Weights of a small GPT-style language model, trained from scratch on English Wikipedia.
Size: 9 layers, 2 heads of 32, MLP 256 GELU, vocabulary 7944.
Each number is 50 + 10 x the weight over its row's rms, rounded and kept within 0 to 99. Layers, rows and columns count from 0. The size before them is the row's rms in percent of the matrix's.

# down: layer 3 MLP down (transposed), 256x64, rms 0.222, rows 103-155, columns 0-63
# up: layer 3 MLP up, 256x64, rms 0.24, rows 104-155, columns 0-63
down103 105:50 58 62 32 32 39 53 34 40 26 54 48 51 36 55 51 43 33 43 52 38 62 53 55 41 39 59 57 53 60 53 50 52 52 55 58 29 56 62 35 57 38 42 34 50 36 51 53 51 39 54 51 44 48 67 55 44 43 62 68 42 55 66 54
up104 101:43 43 67 48 38 54 47 49 50 52 53 46 45 41 48 52 47 53 77 47 44 56 71 47 51 60 64 48 70 53 17 46 53 47 50 71 46 44 53 58 32 40 48 62 54 51 48 43 71 56 49 50 45 47 66 33 45 46 62 46 54 53 43 50
down104 092:61 61 34 52 58 47 44 57 44 38 60 64 38 55 55 55 49 50 48 42 43 32 34 63 53 55 46 51 30 45 64 49 48 62 52 33 31 43 54 36 48 56 68 38 49 62 38 47 32 52 46 44 53 64 49 72 52 41 42 63 39 52 52 41
up105 107:70 39 29 46 47 47 42 44 80 52 61 59 41 34 64 34 46 39 48 52 65 40 53 53 54 47 50 46 50 60 70 50 56 30 59 56 47 52 57 46 35 54 62 57 45 45 47 64 58 38 46 62 51 46 36 47 40 51 57 52 47 41 59 64
down105 086:46 23 53 43 56 57 41 71 54 68 55 51 33 54 58 40 62 63 56 51 43 50 62 45 37 50 52 44 62 72 56 36 54 45 45 66 42 55 56 40 55 40 53 37 51 41 54 52 52 29 61 56 44 39 52 34 58 46 56 50 58 43 49 33
up106 100:34 64 52 37 55 56 73 47 36 46 61 53 56 57 25 56 43 46 55 47 53 49 48 50 55 40 29 66 57 40 40 57 35 73 49 44 49 53 26 41 56 36 47 57 39 40 47 53 52 45 61 50 47 48 62 52 47 54 54 55 53 66 49 36
down106 085:55 35 42 64 35 60 31 57 64 66 65 48 53 46 65 65 49 58 53 69 55 55 52 58 44 53 65 41 50 50 42 44 62 56 50 63 53 79 55 59 45 55 38 43 46 52 46 36 44 46 51 64 49 31 42 50 54 53 42 35 39 39 50 50
up107 094:34 38 39 41 47 47 55 46 36 53 50 44 62 59 51 52 20 48 50 64 64 65 35 58 54 56 61 73 59 52 45 59 46 76 59 49 47 45 41 42 53 43 32 36 48 42 48 68 43 50 44 58 38 50 49 43 41 51 56 48 59 55 46 52
down107 088:42 31 29 69 47 64 55 46 57 31 36 51 49 49 59 52 52 33 32 57 51 35 54 33 43 69 48 44 46 48 47 54 47 59 47 65 49 54 41 72 49 43 46 52 50 41 52 46 36 40 52 36 51 51 42 54 31 46 38 45 39 37 59 44
up108 104:48 57 41 56 44 45 31 37 43 46 58 43 45 47 38 37 41 58 44 57 66 46 42 57 60 53 53 60 29 38 61 45 47 65 47 30 62 60 64 64 43 40 54 57 51 59 48 43 56 41 42 40 67 47 45 48 63 51 47 50 41 40 46 80
down108 116:50 63 31 53 60 41 36 66 54 54 55 55 57 45 52 78 50 62 60 59 59 58 35 36 43 50 48 29 37 51 36 49 56 43 55 47 51 53 51 58 59 34 55 50 57 47 47 50 55 35 45 51 41 57 38 51 61 56 55 51 53 44 69 22
up109 092:53 31 60 55 42 41 47 40 46 53 69 60 51 50 48 54 62 57 59 50 47 64 47 47 48 41 42 67 48 36 42 47 45 63 66 53 53 50 54 54 28 66 40 42 44 41 38 33 47 51 52 54 26 57 27 32 48 52 34 44 48 47 58 61
down109 092:37 30 32 54 44 54 54 56 47 49 54 47 47 55 53 51 54 64 64 44 41 60 36 52 27 35 38 48 71 57 52 54 74 55 75 48 37 52 52 45 57 44 36 55 50 52 59 41 56 53 46 46 53 53 52 47 63 44 50 44 72 54 59 35
up110 103:55 39 59 55 59 54 60 58 41 31 42 45 47 29 40 45 43 40 33 54 32 44 62 46 35 39 44 53 54 39 62 38 55 58 54 57 58 60 40 58 52 55 56 46 49 44 50 61 75 52 49 82 44 47 35 54 49 56 43 48 59 52 37 53
down110 099:48 43 60 42 47 56 57 50 48 41 57 34 39 49 45 49 46 53 62 29 25 55 50 57 43 51 54 50 54 51 34 39 41 42 41 64 66 43 32 35 61 57 52 54 54 46 63 47 49 64 43 56 44 22 44 53 47 57 55 33 58 32 41 60
up111 108:65 52 35 34 43 46 47 33 59 51 52 45 52 31 57 58 51 49 58 46 54 54 53 51 34 56 51 54 63 63 64 44 43 53 49 46 68 46 52 61 63 63 70 39 63 55 33 33 49 56 51 37 48 36 34 49 52 61 44 51 54 50 23 52
down111 092:53 43 30 63 44 51 37 54 52 35 37 33 56 49 46 32 43 38 48 65 52 47 61 53 53 42 34 49 61 72 46 40 67 43 33 53 37 37 64 53 47 57 56 37 66 40 53 46 41 51 62 54 48 55 49 52 64 50 38 53 49 53 61 35
up112 102:42 62 60 48 54 46 48 42 40 51 58 46 50 52 44 43 36 70 40 62 33 58 49 60 36 42 59 83 72 57 52 52 48 71 43 66 54 49 47 53 44 47 45 63 65 59 42 48 50 43 52 50 41 44 58 53 34 44 44 37 56 50 51 35
down112 085:51 49 65 42 41 55 50 55 46 49 47 47 33 56 43 39 55 40 48 53 45 38 53 42 51 55 32 39 40 49 48 49 66 54 49 34 42 43 45 61 60 34 59 65 45 54 65 58 56 87 38 43 60 57 60 56 39 56 34 68 41 49 44 46
up113 117:40 44 52 53 53 31 56 46 63 52 47 59 57 46 34 51 51 55 41 58 41 61 68 63 61 60 30 54 59 49 62 48 50 39 38 49 58 42 29 44 38 48 55 52 51 60 32 45 66 47 58 55 45 44 37 48 68 58 33 45 55 71 34 55
down113 117:53 48 37 47 53 47 47 34 61 39 72 54 51 41 63 50 25 47 50 49 43 53 32 47 50 54 52 42 53 38 35 51 50 57 49 30 36 56 56 49 47 42 44 46 44 47 29 67 58 47 40 27 60 38 46 53 32 39 50 58 61 58 62 56
up114 092:56 46 38 47 50 66 29 47 47 44 58 49 56 42 53 40 50 59 44 58 45 36 38 52 53 59 54 67 54 48 39 54 53 60 61 60 71 60 58 44 63 39 53 48 30 53 65 53 30 38 54 58 47 66 58 61 30 48 55 45 32 47 34 55
down114 096:56 59 45 50 42 42 53 51 36 48 65 37 58 44 41 65 48 56 43 42 56 40 48 43 44 45 61 46 47 48 57 53 40 51 60 68 43 35 56 58 32 45 33 42 40 31 45 76 64 33 48 56 67 47 51 42 49 60 43 53 44 65 72 41
up115 097:37 54 57 47 48 63 45 38 63 44 71 46 49 40 53 50 50 30 36 38 54 59 55 57 48 67 59 43 45 61 33 49 34 56 42 61 51 45 49 53 65 44 56 58 42 42 51 45 68 36 65 35 61 33 57 36 51 55 37 48 57 52 67 60
down115 109:57 50 53 49 62 60 60 50 32 62 30 36 54 65 62 48 46 63 62 59 47 52 57 64 41 38 76 59 51 59 56 48 58 48 63 41 53 64 64 45 43 64 39 55 63 37 58 57 46 50 41 58 46 54 59 49 41 58 70 65 42 54 48 46
up116 100:55 50 37 46 61 38 48 41 54 52 44 42 37 41 48 41 53 48 65 53 43 45 63 56 40 50 39 66 52 61 36 25 53 47 56 47 68 45 50 43 35 58 60 52 49 48 53 48 52 54 54 62 76 37 60 74 46 50 69 65 39 44 60 54
down116 089:41 47 42 49 45 45 45 46 61 55 47 27 44 65 47 45 56 50 47 66 52 44 50 49 63 53 62 28 61 50 69 41 37 53 45 55 42 54 46 51 58 44 49 28 55 56 51 47 68 38 56 58 65 46 35 49 52 52 52 42 60 83 61 58
up117 099:44 47 30 62 53 59 51 54 26 54 56 49 33 44 27 37 44 52 48 56 45 46 58 55 52 56 32 53 55 47 55 49 60 54 47 58 59 69 38 46 59 43 48 58 43 54 46 50 35 59 62 35 43 61 55 74 29 41 54 40 46 38 46 44
down117 103:67 44 58 46 62 51 52 69 35 44 50 56 39 62 46 33 53 58 61 48 44 57 48 58 57 30 64 40 49 50 37 47 55 29 50 65 36 48 54 50 38 37 42 49 54 37 55 61 46 55 35 49 55 50 70 56 51 47 51 51 53 21 44 54
up118 101:52 42 39 43 47 53 56 51 46 54 50 37 39 65 56 56 47 75 57 28 45 44 53 44 48 50 45 58 55 48 53 58 39 33 74 60 53 43 52 39 77 46 43 52 47 40 54 55 66 61 65 42 66 49 48 44 45 72 45 43 57 54 37 51
down118 094:60 62 52 51 57 48 51 54 54 50 56 58 43 46 54 57 47 42 76 52 67 47 62 61 53 54 51 47 65 46 39 44 64 65 46 72 39 51 55 40 35 35 68 66 54 65 53 43 57 45 53 65 52 32 58 35 52 43 66 60 52 49 48 65
up119 102:37 43 41 68 39 45 57 59 52 46 38 51 43 45 40 47 46 49 29 45 45 60 69 48 43 77 47 32 53 73 40 45 48 47 48 57 69 55 51 53 35 64 46 69 50 59 48 50 60 63 59 42 49 36 59 50 52 46 41 49 36 61 47 51
down119 097:59 42 58 37 55 49 22 66 39 34 44 67 36 62 62 50 58 42 64 49 52 47 45 56 59 46 59 51 51 50 32 49 47 47 57 56 49 66 57 48 47 56 40 66 61 31 51 52 50 55 47 36 60 22 57 53 52 51 45 60 42 45 54 64
up120 103:52 68 47 43 52 47 42 53 65 37 69 54 56 66 68 48 45 46 50 52 38 75 77 55 46 58 69 44 46 48 41 30 41 52 59 52 62 57 54 35 45 45 44 53 51 42 44 44 48 50 54 57 43 49 48 47 26 42 47 43 52 41 60 38
down120 131:48 46 55 43 68 55 42 49 47 35 44 30 56 81 49 47 50 55 33 56 65 59 61 52 53 44 64 62 35 34 68 61 46 52 50 56 48 61 48 48 45 54 48 74 50 49 44 63 55 42 50 64 46 54 34 47 43 39 55 58 58 39 57 60
up121 106:74 41 54 49 42 47 62 62 51 40 49 54 47 49 46 46 54 58 74 35 52 40 33 56 45 51 43 53 47 39 44 56 46 41 64 43 73 32 47 46 40 56 47 55 42 44 50 30 57 58 56 42 62 55 73 42 39 66 60 48 51 46 57 61
down121 114:68 32 52 37 60 25 54 56 50 41 49 48 45 50 34 39 50 52 56 51 65 33 49 49 62 49 63 65 57 53 43 49 51 56 51 35 70 35 51 49 52 48 57 70 43 64 64 27 53 57 47 48 37 57 53 55 65 58 42 43 57 47 52 59
up122 101:56 58 52 41 70 51 59 40 48 39 70 54 41 53 50 50 54 41 46 45 65 69 62 49 60 60 62 50 36 49 56 53 26 49 53 55 78 41 58 35 46 48 35 58 59 55 49 36 48 65 48 56 50 57 35 36 46 46 60 56 59 35 54 51
down122 109:34 71 55 47 50 41 59 67 73 53 53 55 53 66 49 39 62 55 57 55 37 72 58 55 37 50 65 58 52 43 44 38 61 45 50 50 42 62 66 39 61 49 68 67 45 33 59 46 47 54 46 49 49 47 50 61 40 47 34 61 55 55 49 54
up123 089:59 68 57 62 42 50 36 63 63 25 58 67 41 40 66 47 28 49 42 64 42 38 61 51 54 42 47 54 30 48 55 48 50 43 52 39 54 63 60 52 53 68 36 41 47 50 63 47 48 57 46 63 40 48 36 41 57 63 56 56 47 50 52 44
down123 089:50 40 69 51 30 56 62 59 62 43 64 35 57 53 58 62 61 50 44 38 41 51 53 63 45 40 58 41 43 49 39 48 36 64 63 42 55 59 31 57 51 71 40 48 65 49 51 52 57 62 51 40 30 49 39 59 58 54 43 46 31 62 52 51
up124 092:57 67 42 40 52 46 37 46 57 43 68 42 45 64 58 23 44 59 42 50 29 59 63 59 39 46 38 54 46 42 60 50 49 54 44 53 61 66 65 56 49 51 71 60 45 55 21 61 47 44 48 54 53 51 58 47 37 49 54 45 51 48 61 54
down124 106:47 42 55 37 47 47 37 45 42 46 42 29 41 47 53 60 53 44 49 26 31 50 47 35 45 51 69 56 39 35 32 46 44 40 52 60 50 31 32 39 55 42 33 56 52 46 55 48 42 59 54 60 43 42 40 49 41 56 52 35 52 48 29 53
up125 088:50 63 41 31 34 50 41 53 54 49 49 40 65 38 62 61 55 58 54 45 55 57 64 48 37 60 46 49 64 44 29 70 63 59 49 45 26 43 47 34 49 50 63 60 47 50 46 37 38 43 50 53 53 49 72 41 47 61 43 49 53 38 60 40
down125 090:54 55 63 34 50 47 47 60 52 40 55 62 69 43 63 54 34 67 55 50 63 27 65 48 53 45 64 42 46 32 36 37 69 44 61 49 55 48 46 45 49 47 55 44 55 60 52 49 41 55 47 35 65 57 70 38 60 63 47 45 45 41 56 57
up126 102:39 54 42 69 38 45 51 43 46 28 64 45 45 62 46 42 77 65 43 59 54 43 36 51 58 43 45 42 60 56 66 52 43 57 69 52 53 57 68 42 48 51 52 59 33 53 55 53 51 43 60 58 56 53 49 56 44 44 56 32 43 65 68 53
down126 096:63 49 55 47 43 51 62 62 51 56 37 52 50 50 56 29 43 21 24 62 57 54 59 47 61 49 28 45 39 45 64 61 54 62 39 56 51 49 37 58 53 50 48 51 59 61 41 59 49 50 47 44 53 34 58 56 58 54 52 61 27 57 50 41
up127 105:48 56 54 56 47 62 39 38 41 31 53 53 45 47 40 50 70 51 42 34 43 45 66 61 59 23 46 47 47 55 39 45 40 53 70 45 63 57 50 57 37 50 53 63 32 62 49 56 29 56 42 64 53 55 58 53 70 40 49 61 51 47 46 51
down127 105:66 58 67 59 49 48 42 64 49 29 39 46 39 33 51 47 59 39 64 74 64 39 54 46 52 62 58 50 44 55 61 48 52 58 57 58 45 44 56 52 43 50 62 38 53 46 43 53 57 44 68 56 46 71 66 41 42 37 39 37 47 34 50 53
up128 089:51 25 52 56 49 48 30 52 64 46 60 31 51 36 52 48 53 58 62 53 47 62 46 35 36 49 35 31 43 58 52 51 72 62 61 38 52 54 61 47 44 37 57 53 36 50 46 35 56 38 40 50 53 59 55 40 50 59 56 57 66 64 48 58
down128 101:52 44 60 73 37 51 63 57 43 44 34 38 41 43 54 44 49 49 56 61 68 47 43 44 44 71 57 65 53 59 45 37 40 57 43 41 57 38 54 40 43 36 50 54 45 46 48 50 48 33 55 62 68 26 55 40 53 43 47 65 36 43 40 41
up129 082:37 57 59 61 42 64 52 49 37 63 45 31 55 53 44 40 72 49 47 55 44 44 64 55 50 50 45 54 76 43 44 59 58 56 38 49 58 62 40 49 65 57 55 53 53 53 61 44 46 46 29 53 51 33 57 42 61 52 21 43 52 59 48 39
down129 089:45 44 61 44 45 38 62 32 62 53 51 55 47 49 63 47 58 40 72 44 52 61 30 51 59 47 51 38 31 45 46 58 45 64 69 52 44 70 63 59 36 36 52 28 53 54 35 50 57 45 47 47 57 55 40 65 45 68 53 44 47 48 53 48
up130 089:39 46 60 65 52 51 54 47 54 57 54 54 67 50 52 55 57 51 49 35 32 44 60 38 39 52 50 62 44 56 51 37 73 51 28 47 54 42 40 58 66 75 67 49 52 39 53 66 52 50 38 61 41 37 50 46 35 58 42 42 57 58 33 57
down130 089:59 40 41 58 53 50 57 53 70 62 37 60 65 57 43 57 63 51 34 47 48 57 29 51 46 63 54 50 29 32 47 48 33 57 48 62 65 53 39 64 51 49 62 33 50 41 49 45 49 44 34 53 59 41 47 30 43 61 47 37 50 42 57 56
up131 111:38 51 46 45 46 39 49 52 60 55 52 49 52 44 54 52 61 34 41 48 39 66 41 53 69 62 45 37 50 42 57 42 47 50 41 56 59 40 51 47 75 40 30 68 53 38 51 43 47 65 42 61 71 38 40 29 48 56 59 50 53 49 61 68
down131 129:67 62 39 49 67 34 72 40 63 69 51 57 55 45 58 37 63 59 66 39 50 55 51 50 35 47 56 52 40 25 52 46 49 47 41 55 49 46 51 46 42 47 61 47 39 52 28 48 44 46 35 41 40 62 50 53 56 54 48 54 63 34 46 42
up132 095:63 48 60 52 30 70 36 55 51 51 44 37 50 60 79 56 45 31 45 44 48 51 57 66 47 43 48 55 44 61 64 60 54 35 30 46 53 25 53 45 53 49 47 59 57 43 53 56 33 59 60 44 44 52 57 51 35 58 55 39 51 51 47 60
down132 088:32 55 42 56 57 40 50 54 56 52 55 54 43 38 45 57 52 45 52 76 52 57 45 24 39 44 65 43 51 37 22 64 41 53 68 67 38 45 50 44 51 58 62 46 45 50 59 59 59 51 57 46 57 54 42 47 55 37 35 54 46 48 67 59
up133 109:40 58 41 66 41 42 48 49 28 51 47 60 46 43 27 39 30 56 47 57 55 64 59 56 52 40 46 48 57 51 50 58 54 74 56 56 56 64 55 72 31 49 55 51 47 58 57 61 49 56 38 43 47 36 57 53 36 56 60 51 66 37 56 47
down133 111:43 50 47 54 45 34 51 65 65 54 72 77 41 48 71 51 44 38 51 45 64 46 40 60 34 39 54 42 45 53 52 63 70 48 37 54 47 69 53 62 52 59 59 54 42 52 61 48 52 42 53 36 39 57 39 44 36 59 52 48 47 52 63 46
up134 090:61 64 43 64 46 33 47 50 50 43 40 61 48 51 63 39 33 36 52 55 56 46 56 50 67 61 53 68 65 35 56 52 60 64 64 51 55 40 47 59 42 66 53 57 51 41 28 41 58 50 40 67 61 54 51 40 61 37 45 49 62 49 66 44
down134 100:54 52 50 36 37 50 41 62 51 49 40 56 38 23 50 60 41 48 57 68 50 51 61 54 43 52 48 56 62 48 41 46 59 61 51 51 45 52 73 34 48 35 48 57 48 38 57 59 55 24 60 53 54 58 60 54 39 48 50 73 57 44 68 62
up135 090:26 48 63 52 30 41 50 50 37 43 60 52 50 55 40 51 53 29 59 41 52 56 41 46 38 51 54 67 42 47 44 33 35 50 53 65 59 31 36 51 63 55 65 35 47 41 57 51 42 50 51 49 38 49 57 42 71 59 65 49 52 64 53 53
down135 090:43 65 42 41 53 34 55 56 48 61 39 71 50 50 64 50 70 59 61 35 47 55 62 53 68 63 60 56 54 56 47 25 42 43 44 54 47 30 64 58 57 51 44 54 54 46 34 64 55 50 46 69 43 39 49 50 62 54 61 49 55 49 37 52
up136 105:44 41 55 62 52 48 46 64 45 52 53 60 64 57 60 36 36 41 64 42 45 61 67 56 49 55 52 46 45 37 34 48 50 36 52 41 39 31 45 55 70 64 36 60 49 31 58 57 48 56 43 36 56 56 41 67 64 37 57 56 55 40 53 35
down136 092:55 52 51 44 39 56 53 54 30 54 69 43 36 23 64 64 61 53 55 57 51 50 48 50 72 34 39 64 53 51 46 55 52 54 58 64 53 65 54 43 39 42 56 44 47 61 41 57 60 61 45 48 47 68 49 49 43 55 69 64 60 65 48 49
up137 095:54 50 55 42 51 57 45 48 60 32 63 61 21 61 43 63 42 29 38 55 52 50 46 36 50 44 51 28 57 63 56 65 36 56 63 45 49 56 37 50 49 43 58 54 57 50 73 42 58 55 43 43 48 69 41 58 57 50 57 57 38 52 57 50
down137 082:48 56 54 57 49 49 53 52 53 91 44 55 60 58 66 46 41 54 56 53 44 61 39 55 56 35 62 56 53 37 48 51 59 59 41 63 46 46 54 63 52 54 50 52 60 45 54 39 48 24 42 52 60 36 45 56 70 46 50 43 44 45 34 62
up138 100:67 40 43 35 44 53 56 46 55 48 65 71 40 56 66 68 52 40 57 31 54 35 36 62 57 56 58 51 54 47 61 34 27 49 43 54 44 36 40 47 46 62 41 59 37 62 53 47 70 56 45 53 55 40 44 45 38 42 45 47 58 54 51 53
down138 086:43 55 42 58 65 56 52 41 44 38 36 29 41 69 40 42 56 64 28 69 35 51 63 51 56 54 55 48 49 69 56 38 60 54 49 49 64 54 48 56 65 52 48 48 46 43 46 28 60 64 62 57 40 42 55 57 50 42 54 42 52 56 36 44
up139 111:55 49 50 45 57 41 32 54 47 53 58 48 61 56 47 49 47 52 56 32 53 50 58 56 52 65 50 58 49 44 57 70 82 52 49 48 44 50 34 59 54 57 51 70 46 39 31 65 50 57 46 49 56 55 43 41 40 50 39 46 38 81 40 55
down139 112:43 32 38 57 40 49 44 52 57 56 42 73 45 58 45 52 47 45 42 47 40 46 37 45 57 52 42 61 55 26 44 71 54 57 33 40 43 36 41 71 53 55 50 28 51 61 50 50 44 65 57 50 58 53 57 62 56 62 45 55 31 55 50 42
up140 097:57 58 55 56 54 38 43 49 41 59 81 51 41 38 47 41 49 67 51 53 38 72 51 40 54 42 60 57 44 54 28 67 54 49 47 48 37 45 39 57 52 62 68 58 54 39 63 47 54 36 39 45 51 42 39 47 38 61 60 46 46 44 50 33
down140 116:62 65 37 55 48 61 44 54 41 37 52 58 36 76 44 43 39 58 52 58 43 57 64 45 43 47 58 41 57 52 49 68 39 39 49 68 48 46 44 63 47 51 65 42 40 40 76 46 64 50 66 48 54 43 45 37 64 45 64 48 55 49 38 54
up141 097:58 72 36 57 59 35 50 59 46 54 45 52 61 43 33 61 47 68 45 34 45 55 57 64 71 40 43 59 61 56 49 47 48 39 59 33 59 50 38 56 49 56 34 65 73 61 49 60 38 55 49 31 53 48 54 50 52 42 50 54 62 44 49 55
down141 106:51 32 53 37 50 67 50 53 49 52 40 77 45 54 67 53 54 49 29 49 53 48 48 58 62 45 41 59 49 50 61 33 46 31 54 65 51 52 33 59 54 37 46 38 46 45 54 60 68 41 57 53 45 44 36 55 48 72 57 57 40 35 48 45
up142 103:59 48 45 42 45 61 62 69 29 31 62 57 48 55 45 45 46 66 45 44 63 45 58 60 57 55 46 53 55 54 54 59 54 43 40 43 57 72 39 45 37 72 50 58 57 46 42 63 53 47 29 44 25 45 47 47 34 37 50 50 52 46 50 51
down142 102:69 53 55 60 27 57 43 52 63 54 21 43 59 53 63 55 47 50 52 43 66 37 52 49 50 47 42 46 46 42 51 55 48 47 48 34 61 38 54 46 37 47 42 40 37 67 47 55 56 55 54 78 58 72 54 51 60 54 45 56 40 57 42 53
up143 106:49 55 49 29 22 49 53 60 52 76 45 50 52 41 50 40 54 56 48 46 26 69 69 45 42 39 50 54 34 48 44 46 52 50 48 64 58 50 45 51 52 46 38 58 33 51 51 48 53 43 34 61 62 49 60 57 51 61 56 63 63 46 51 37
down143 105:52 64 45 50 72 48 55 28 59 46 60 68 52 58 46 51 26 37 47 56 63 49 40 45 61 54 35 55 46 52 50 47 53 46 40 28 34 42 47 55 47 32 66 56 58 52 66 69 64 64 47 57 53 48 44 45 44 55 58 53 43 53 44 57
up144 079:49 41 45 54 54 43 60 61 56 40 54 72 51 54 50 59 49 42 52 50 42 57 51 39 40 54 47 57 35 42 47 53 65 55 76 38 56 56 43 64 46 63 40 45 54 50 55 49 55 78 45 38 40 41 30 54 66 51 34 34 61 40 53 37
down144 078:37 59 55 61 64 57 49 41 67 65 53 43 54 38 54 51 47 43 55 53 47 57 47 51 64 63 58 73 21 49 44 47 41 48 61 49 49 58 46 48 53 58 33 46 42 54 44 47 42 47 30 32 55 40 59 45 35 69 46 57 49 52 60 31
up145 103:54 46 48 49 30 47 48 65 44 26 52 39 43 55 55 55 61 50 37 43 46 39 72 44 42 48 46 32 55 83 61 44 42 47 39 53 52 51 48 51 38 58 46 58 54 65 55 45 54 61 32 50 48 51 48 71 51 59 48 58 41 60 41 48
down145 093:51 62 38 53 61 64 44 43 63 75 48 56 71 48 45 49 47 55 51 51 60 39 21 59 47 52 52 54 27 38 31 47 54 38 54 49 53 44 44 41 53 44 56 33 46 35 63 55 37 45 45 34 55 49 45 45 54 54 63 43 47 42 42 47
up146 116:45 49 32 43 49 48 44 52 52 50 25 45 54 46 64 51 42 63 59 53 52 42 68 56 41 49 54 64 68 72 19 50 50 44 58 60 61 53 52 43 37 50 43 41 57 56 44 40 69 37 45 38 52 44 60 43 65 53 56 53 40 53 42 53
down146 099:49 60 47 54 48 40 40 51 49 35 55 47 58 50 47 54 41 41 33 54 35 50 45 28 45 55 38 40 31 53 58 53 44 56 62 51 52 40 49 60 66 46 72 44 52 49 33 46 39 66 45 42 60 51 48 82 66 44 45 55 57 58 35 51
up147 077:40 56 61 52 51 50 57 56 36 49 47 51 25 60 54 49 50 50 39 64 57 38 51 61 53 53 58 45 63 55 59 46 36 50 40 47 52 46 47 55 50 47 28 57 60 48 59 58 43 42 50 57 93 61 59 43 47 64 57 43 48 34 56 45
down147 079:54 39 40 58 59 39 43 65 50 72 71 50 34 44 45 56 56 44 66 57 54 33 43 70 49 43 55 51 58 52 47 45 51 36 47 42 55 72 52 54 35 40 50 56 39 63 43 46 51 39 53 53 39 30 54 58 37 31 49 44 42 58 50 38
up148 095:39 59 43 46 38 63 42 47 40 41 49 40 41 64 37 60 52 53 46 58 57 53 60 52 43 63 42 40 65 64 46 50 45 62 55 43 45 54 52 53 86 54 63 56 52 33 75 51 58 49 44 42 57 49 49 40 59 50 29 56 46 59 50 39
down148 093:47 38 47 51 57 54 52 40 51 68 40 64 53 53 57 45 60 43 65 56 41 47 55 62 60 17 62 59 43 31 55 52 49 47 52 59 62 47 50 57 30 34 58 59 40 52 25 60 46 37 48 49 44 53 60 49 53 38 58 53 50 59 48 66
up149 075:37 48 40 53 54 41 41 53 59 59 42 40 40 50 37 54 71 37 61 45 56 47 47 49 53 46 36 41 49 53 62 49 53 52 38 55 58 33 43 64 61 64 39 70 43 36 68 49 64 54 43 37 40 45 54 37 60 50 58 47 44 44 64 77
down149 085:50 61 55 51 30 62 38 61 44 50 50 32 52 34 49 54 62 46 64 48 51 65 40 41 56 50 63 40 51 50 37 55 49 46 24 46 40 53 45 58 56 58 60 44 35 54 64 50 23 46 56 45 69 66 70 51 61 45 51 49 50 47 44 46
up150 110:45 74 46 69 36 56 52 66 48 46 59 39 19 51 34 53 32 64 49 50 48 39 54 38 48 50 50 46 51 51 54 46 42 61 53 42 54 48 34 56 43 69 56 64 50 43 59 52 41 48 46 70 36 34 53 50 51 55 43 43 42 45 39 45
down150 122:53 39 50 74 46 56 33 69 56 49 62 46 47 44 56 50 39 57 39 56 64 36 58 54 45 50 56 47 63 44 49 49 56 45 65 48 30 39 77 44 40 53 46 61 50 30 48 65 56 37 56 63 45 42 55 43 57 38 40 41 40 47 54 59
up151 109:53 46 48 37 44 53 42 45 29 56 53 38 39 44 61 72 32 55 59 48 49 37 53 56 16 51 67 50 64 47 43 51 35 48 59 59 59 48 52 49 56 59 64 49 48 43 43 71 56 46 40 52 51 67 56 41 46 44 51 52 52 52 43 32
down151 137:43 60 66 43 62 38 44 48 55 41 60 45 59 37 46 56 46 46 71 46 44 52 57 45 44 41 43 73 74 32 25 52 57 60 52 53 49 51 39 46 44 45 45 57 33 45 52 62 44 41 62 57 42 46 61 33 59 50 57 48 54 62 44 34
up152 088:55 65 50 45 61 48 51 61 39 47 57 58 52 39 49 60 30 39 42 45 45 54 48 40 41 38 62 45 58 51 38 46 52 41 54 46 65 67 56 59 43 61 53 46 34 51 57 65 71 65 36 65 31 47 51 50 56 55 41 34 44 55 55 26
down152 083:55 71 56 63 66 40 41 63 48 64 46 57 33 49 57 59 62 59 51 50 59 52 23 58 53 57 55 30 51 51 60 58 47 28 51 57 67 56 51 63 60 67 56 48 37 50 54 59 39 42 51 34 36 63 51 39 46 51 48 42 45 47 50 50
up153 096:67 46 46 53 31 44 27 60 45 58 43 35 47 53 56 63 41 63 25 54 45 50 58 49 56 44 49 54 56 65 41 40 61 37 56 38 51 46 47 50 47 50 39 58 53 62 62 59 53 50 47 69 61 43 71 67 50 47 62 45 34 60 45 45
down153 090:38 56 54 45 57 44 59 48 59 52 50 59 47 47 43 55 53 63 59 64 72 48 34 55 43 51 35 54 35 38 17 63 49 76 51 51 50 38 53 36 52 43 46 67 49 40 50 52 35 48 46 50 42 60 53 50 40 59 53 61 59 36 53 60
up154 091:38 45 67 64 42 40 46 36 53 53 52 50 58 34 46 65 55 43 61 56 63 55 45 35 41 50 45 58 58 35 47 60 55 61 48 60 51 37 34 49 52 57 52 53 38 47 54 66 63 26 30 64 48 47 44 41 49 45 27 55 35 60 44 52
down154 102:61 62 52 69 34 68 54 38 28 39 51 53 59 57 43 53 72 49 45 41 38 38 54 56 49 52 34 55 58 42 49 48 56 61 43 53 63 66 42 41 66 54 55 47 39 54 26 54 62 59 45 59 32 44 40 56 46 48 48 41 45 42 57 43
up155 102:46 53 42 41 40 51 56 48 40 49 49 45 41 54 52 69 60 40 43 59 67 75 57 51 32 63 52 37 50 62 49 42 34 49 56 52 52 56 52 49 73 72 41 41 67 38 59 54 49 40 47 45 54 50 40 44 54 37 49 53 39 63 61 70
down155 104:42 60 55 50 66 43 63 47 61 54 52 44 43 58 47 36 59 42 50 67 55 45 44 47 66 41 65 61 53 39 44 66 41 67 37 46 44 55 57 46 52 31 45 57 43 51 57 36 48 62 61 59 58 45 57 43 53 54 33 50 74 25 48 38